config = dict(
    norm_eps=1e-06,
    extras=['gated attention', 'normalized values', 'value embeddings'],
    lr=0.0009,
    beta2=0.98,
    warmup_steps=200,
    final_lr_fraction=0.05,
    dataset='wikipedia_en',
)
Each number is 500 + 40 x the weight over the matrix's rms, rounded and kept within 0 to 999. Layers, rows and columns count from 0. Numbers have three digits each.

# q: layer 9 attention query, 512x512, rms 0.0273, rows 361-383,489-511, columns 384-447
# k: layer 9 attention key, 256x512, rms 0.0267, rows 233-255, columns 384-447
# v: layer 9 attention value, 256x512, rms 0.024, rows 128-135, columns 384-447
# o: layer 9 attention output (transposed), 512x512, rms 0.0254, rows 256-263,384-391, columns 384-447
q361:526492479504487464526538504502494475483541495489503450462521401592542393468548534500492538498535506448491490549480595475413495523534517455484435488512487496481460481476475508477465514519483537
q489:552520507517504506511472521507590490527505542486528479544544505449582563468470542514523568459592424551489560533454525535561506516494505501490389500500476560537454528417520450451464504512467516
k233:483450410436486520485506542476539559463478477544578539534471438526510524417474548398441547512487443494561488603376604480570520468430611579471516522458483534494537467453548500518452459454502471
q362:437552522540473441459520515536501526586455544562566545558502583439519608521509486522470467468457556454575569488553531523550516479499485547502591495501541575546506498484547459483523536498468518
q490:513534447459568453435473596614496425500509572506483591511497553486574540558541548441443422489500503451439492484616523449507495369503487487460510542481464512600547591541445499528495467484480550
k234:466477450455573443475500576577510522485493548550505530597495504481507515564467526605496512503508556439476566425650477472455511414496470459496549523463525438549494533590461456543531465550507534
q363:533539430561492501439501562552519476562512545548506498431587467566571439514463589566444505485420549506553518478548557500466555474520499597476465515481569578468481538564509498470496431515485464
q491:525539477554496454439654534442494492500481532491558647533460521456493461569511520436488492536447499432507509537512493487555527527535432505467519502492555499472549527508550556548543447541557382
k235:476427560567517397486617493534486549517487504451507581522462527445537490594457538501471572584479458426466488541464496482602545512478480473464474561449531480499484528550574520529502451558476446
q364:461428509545541468467433533463459547511482516469487556525525500484503515418489463598541487540611542554487501492508473516536519513401430412511524480542516472501576462578450603485456476527581554
q492:460521551394492497518504513461435498454430531416500548441444571490444509513491487446582496464539480547470497513475451573476568459466446467492553458489554396491545500575575586522507498547625501
k236:543576532452498501549386433476417431458508513363467513458491499505475538478459506504482475509544505485428473495480504638487555568449460499484460514567519436443477559561477638498533486526497547
q365:468494564460477516465497545516437489523535568498485428524631499506550562433458476498442516487548507393569504483441474502487469578482449446623437475476433462497541460502475486499566545530508549
q493:477493516523471478457484498554539449490523411411470421516605475488540425509505464515488544453537513451506537547480475487593398536496522526542491483489516473468444554511442436444501564567453525
k237:440530449466528490447455549480577447503470455419452513584515527438570425446527479561543530454552450410548526564518454459498470506556433467578520504511485521475426563523457440528491478542483487
q366:516533500548450455432516476454513488563494434489514533525449484484522463526422519485456427575500509594576475575557464580543506478410469575500685433463476482486577455535490553577574452469447483
q494:619524518541529501429553457478475475394516444452491504422521477562477489482518542528440543569517493448466402496538494572560512498456454505565501465517461424507472557464443489475500475437495378
k238:515557527531523462422548455440461500514494397438482493456535597428447490476506515516431514630489458515519483516497510551576521479423497482574534478483469470474494488456455542499558506517507432
q367:479496517495521497439545524490540513469475489544572539493506502468493526481441503460453518549465493539445554491493493493476572477479518571474530509523534547472429416516526458481559552552456466
q495:443498372465478455527536555458494457413451505526545496569546414529481508466526458457538461516565502501439472461520471516434501444546477569491584419504506567549474506581528519503537511507465400
k239:444462461463545440498480530521438494416503563469577516575498367539517537466505497526492537584477442477454468472490473483358483509553531518486553505509502499518489452553559509541548544504498433
q368:426461427456484467543391562449440517538544538600467514526545502583453439490452442523518542554588444422469546511541489549606516485473468375623469548537432502464546432460451558480463488402507507
q496:402482497521500483611419583496445524495545478642410468486560501480452437534480440548537648515514541474475532501548514476493596455470446448498483505538521631374502440504530474480473523432505535
k240:480446457530485489556439547422360532418516515559407424466471538516494386494448485552533563585553533465503495535598552488486528457496463406492414528549527635367567424491488569512414499456504572
q369:431532442502527391360412476517420507540531482477554501536510543484541545491501469487460444608467533541544570439482536441379556493500497520515474438466417494492431433440485513507516443588452468
q497:481570520467493386344555488566470469505504528582507589523526381485523389436573547476525576619491496553466560387422502491474500490476508550417542442498423514466415476562495491420534549492541472
k241:413579513406507405361457467573539481431520512598487512441522495472560474487518522508519558560472479476471543485446536466394575514504506492441482489464448595505448521500432457467556553447512501
q370:446485455555465529508504546520573484523508500480497545525476531565551483602531557507472444415486513431539524423538483613484447499632494490490491570487566507498568490475495456570500397529473520
q498:509437583453518481495484619602560501525481530472496549507487538512590495496543512450536508532525405530492550475565553494559440450455478503473556566521488504619550525489496415595414527381515541
k242:516444564504448468461440578550526456470502554464475431523485558564532530524488470485489497536512441465483508438519476501574599444591487487522496500584535481605520557464449423554460476477508608
q371:547488542520471488642492537476560513513399509492447519504430414460455437489409531556544493486516488479486479418508546553535551451449414447447532551513590548487555432472450484518420499485551461
q499:476447450491543517587425547495491485480441492477471481479539526548407501482460461581529456479476489466468493474535425469490478507516510434476501484502475435480523468508479549477450520484511508
k243:489487477550462577504491516484496577493449453459459492475557464539478476452387496593483525556591475582495526447553460537551543495456515483497462479509508435490500400506520514483533483516565521
q372:521511431402595530522472503468471500461509496496525499499499428480482558540505509550522553561479502497502466572475553461461470492432473513494441513461559586510482466463543512488458524538486446
q500:436507450444473500559546496551483449496519500498465532484448499437498538590589431510463383409549445481465499519417528434450415444494497431521507511468496530460504501475532514545506525457505521
k244:479531475414449519597482500528439530419497543532456555487467470521535586504556466552420503448552441525481471541442500486453470479437425522500426564481469482446544502555546494512483433454522480
q373:516516453435480515550417498491469447521496534494431390440473460581494498528520543512482482477491474429443543504526593564534496501531570529494480535500492552379479463477439496475567535563469509
q501:526480546492509450501453535497495533495554508498461415463465496508506461501524406524522426457461508532461530454488491499478538533497553478577504602498505559436523493413501511484473571470484518
k245:541497529521463454469491563519513568537488557433522446432447541484592552505513458589497436492532493623557562460462464508490508510519521473555468554552515570441484401466490492508512527511476495
q374:451456513477531496526559532581431516499411557475495531464422480471472515536488428492544580413547516463509490525423484465520543491423539429501527520513495502489533528575519505384430586553518561
q502:569485496480484546505441491500484544486425456440483542486484430519370593494440521610500476487558601499419451515476470462504478554453474500430504619472458524533588538543542557516453545645521525
k246:492612558538494519474448531504522574469470462401482525502474442524439572450441508518497444518575541444422526517438445449526449490464430498436559548490515493477499455505635489516506504558443532
q375:511458524504510518538533455507476461502535515494465469460531350513542437478442557478571503423559510529506525500478541512532505524470519522434450459546478596508455511475469534467520562503457513
q503:527519474491446461451519476406468482476579528468576557466539449542556525407527537521518453437492542490471397514529484499483520557495515475472532425508467530519427516516533612527511539426532447
k247:593514486494543536409453475514495489463550502503521531501565399491504513471496496527534482481560520447487443468508533547545479581478538557481550464452487544482449478503493528510488522456495416
q376:415490517539451430556463556521416479562497523565477571503455509544453530509508474521539477459562483495515479508413480557545502519485485463522523490527467460576556516522523521476433450490545499
q504:550502444490533502501505472480417464525481546471466547536415481483429537442428497451491559518479518549475499511491465518566463515487475476482519529511536478443522526557544505439404474494457555
k248:457502428494468468479481488504464470544487546524459519476491556441484481519439547544445536466575495486459542553444510506509532509540515482490496480449531514502470610465541482510446507493446645
q377:454491507485475509518442567540529513565576437553473459538538579437591508508532497392500490454478505499652488523501556525528499504487462520531460491482495507503506576450525495530536517434474509
q505:558497548602463539540458497532495485479567404520479391462558544423583514546487427547507527435503491521555480591514503556577489505443525498493419494482496474518463502475496518446512532447444470
k249:463453451475514506513518541546466562484496425559505445402537571476557455555506520542504564474519505540606539614496543496577389458471488498504511522468478466517517476458523527524471468480546471
q378:468484457539464486567447546506461413537505553572441492484491453485519448477551459530548533487575445437499493520514526568530572542478488419517490439487511543562490455513463510501445466493512468
q506:474504364594456477536439464540488505512514472557433402502490482563407492469532573538526481456498552453495461460484487516450494574495483514554572520501545508542505454473515492457502548609595462
k250:512550454558456363460545517457504514503546507584498420463487508546499483510560496590545441479516535502505486510490457522532487536571505509562586500515537490488436464497492467466496519566532484
q379:555528456471565507541471493452535431554532507455456422521464463473523462670492476498495428498547491499543528470564475549584452496490463587470405490490537563445476585432515510498492497442431406
q507:369462460414530492536476534522514506474632509493478547499473513490564491568555461428454385476578453451476547504509450423491507510552524443465451450524454475439479502473495514423490485440521540
k251:473490371357498473463335511532492480511519447504478476424506508501495515600600457535455474428570581536463594458562472508503493554515484472499398437524476502421460491410479549436498441435442498
q380:478588477508501537527491457554509527472493496447501577471519512534481609487543495442514428451495452508462396503466461495466422462549511546423497572514534465479539493489541521515452522553490481
q508:523458585526461474376458370496533550473463546477537480538518530548505571448549527484428551485403508493494486436451523478445485503530456516503481486453597559498418495471556516441507496533425500
k252:466424512519447489449481447534507542514520592510551538475526498592521485492575516469455522461426498531479478535499499435473489509520492573562497492502533556493526524471530489496442504487484493
q381:434567569526489525487496468486450524462435522492484551447530478529490572450503498526453593438472546556422455497518505464500562518493456534465602492518482500473476518491557515464461545524485560
q509:412504461527550516528441489501451533545418435531503593547552496493447569515445558581505534491530510533490467457537548387549539568457479527422552492500486583472507497521534538539493491500529475
k253:464489540624524517558481475464379490419502424481459555593505498480472569449442501504488467543464505460450450456536516378487521541474402509446526530521522522505470420482582467517543548500556561
q382:463510488481487404503488471538456456537549437499471578511606554496555522603495480382461483485547556500486527466408572529540487575406480501494449443437558451532434535501549473559500534445473531
q510:456490538453481544540475456522453498472538466510519492497565510493543557567514507477462483503536563494392527535499496480435499586459483486496386516480450591550471556539542488478503525489514493
k254:445549507401466568489523548499510490500500523534522521428578493471529570571525491473461565509592591463454542565518561521443459511511417536444404500518498482496484605500597419527551537503494493
q383:517508565517574514472533466469450491481498467534509548520483457457457512534453540527522462488410514570583501547475422537471471565363512472473535489506548498515541522594507482463479473525519483
q511:540508563482495603480500453511548453457475427540538550518410523449429560495495579502463550581440511505576520540493490463503482516432475540483593537500466437535470562449540555465530427470528532
k255:498578567479482590508466475434437556416508428527510496488492564385437503434497507421430567542475502510514466580424417431465574493434475478476517506463539468537508552475538458471523459487561611
v128:450534487530532494438511483473547555504469497469475521501475508516531533450511577559458477511481543480500543502565528536456504526507502490533517520502444501476487506458488465553468423504592521
o256:494506546518479535542534487579532511513498487588483504520590478530518463515506533417471514560516467479512482500485471439464522530502523497531539444548524505505512464497479496479488542473455452
o384:536483533487476444583457535570524501519518460517526498535487489486495446562474486476511554523533464502508513489409489492522487416469513473510529480604515542522523491477467502469488517509481503
v129:542521533443483479537524517479504486584465521490438494546539495547529556519473473457462464472522465501472512548501540536490511506503485471550503538469473409500558439470491498552417543525526502
o257:441504502559487539551436486525521516471500511557522531495442470479447542557479533482525529571507612515480457474475521467478492495516517490451535527516506548456504527530552600457502440493559519
o385:448465447528527453480529554593477526525496472532485547455397512457457448524496530533545518557458497489575456462519474438493460455502510478448508433497466481475483560486469532437519459480490506
v130:470518495400489484489470548496470510497468531566483482573567475574519501601511506528548515562483546483534520548544537486532463545483537524498494520523407382523534553496524572530485532493482529
o258:530487532586484525502419467490591477546487528451506491479501492484468508477481502546504517529535504485481543447501538538451443456431425485545455514490489559515496463494497537458510487506562464
o386:501510535574454440479528479552569490558524476460474444485444486496467473496529542417437556516466429451491472486401484538502457437509466423474534442509484470393497526545461460485518496471504468
v131:529525519473543470512445542502531473472474474485443463494462472544495491505486544576457607544455514487548553500481508515456472483464477513509463566510469420480523415502462593508566567524530525
o259:475511545522506548517475505523503535490475463518546550511487513510466538520513531458500484484479498493471448533519493458461511545504427529475535509488505526495544541460560453511524472483514478
o387:455463479478527480541458472562526517540527482518551494500422541466442468541497515497476462491467485488457491542519522483461491497455421509494558491524511551496582508503472387511443486487490503
v132:535498528438519516510474447449538504528515481458494501476452513417511512486479390473546518549499510520508433455491504477490524480496465477465512438484509515485498511544524492419577567428472478
o260:431514506548482480472484516485511480484465552510527462452485505516554500542523503501493494508491527473536448514492537506528477571471436491488449557462499458485482586494509524459481479479547508
o388:473508489563526487483527494443504508476495551516508487479534511517542511453516523513561477450542500466508473479548506527481522516547497518493496518441541459464463509520532477503488521510526478
v133:422501473552480507549398495532471483508498541462499506529567471483473513474527503442434495447569550461543538466407496515567539489550491505506491511512503542508471502492506505495490477501576561
o261:561515461448517511459590525435514476544455457527527494480512542525536456500489503559522455507465443515486544545574467514520499456492511480522512519471485471529505479552542480557487428503472529
o389:495496486508501506447579470527513462535439442462527496499487541524482485501488469498490499520433512560537464535499468470527443542468576453458488440533439525477529514521550549482501462468507548
v134:541473503480428471532440520462451411495539530616531553539517478524509530560492494506531516498495532402509536533467471477541422514547529560552442436491532490480497654458432457448560481433494508
o262:524501520459586488525504515467526559541457498384541581490531519509518522537469503516537521497568485555475539431557533516514446520457425525460491543497542480541547422540513531600574550585503481
o390:484523547476536461407576508494526535447478511479466493446492456525493498487502520475482516535534422505492439485536473509495462496516492493455517529479570462482502463528475483551532577522528467
v135:495453523500483480558526496468506496561480437427481584452470530493538500489518601490511593472457458503512506511452515574542548500473495486501527622498467417505594497509502499517485535549521490
o263:448537533470571493484460455485506490496473546581475541494447459441466562527577522493500520518448579524449467509510521474494480508536513503501457503443599567525512521488505539524516465438510530
o391:454502488469579494447457463569485515478514484588495461521507494506433456524474490491452511540469515486478507453483498479481443581432484444520491430488536545500499479499456529512466470484523505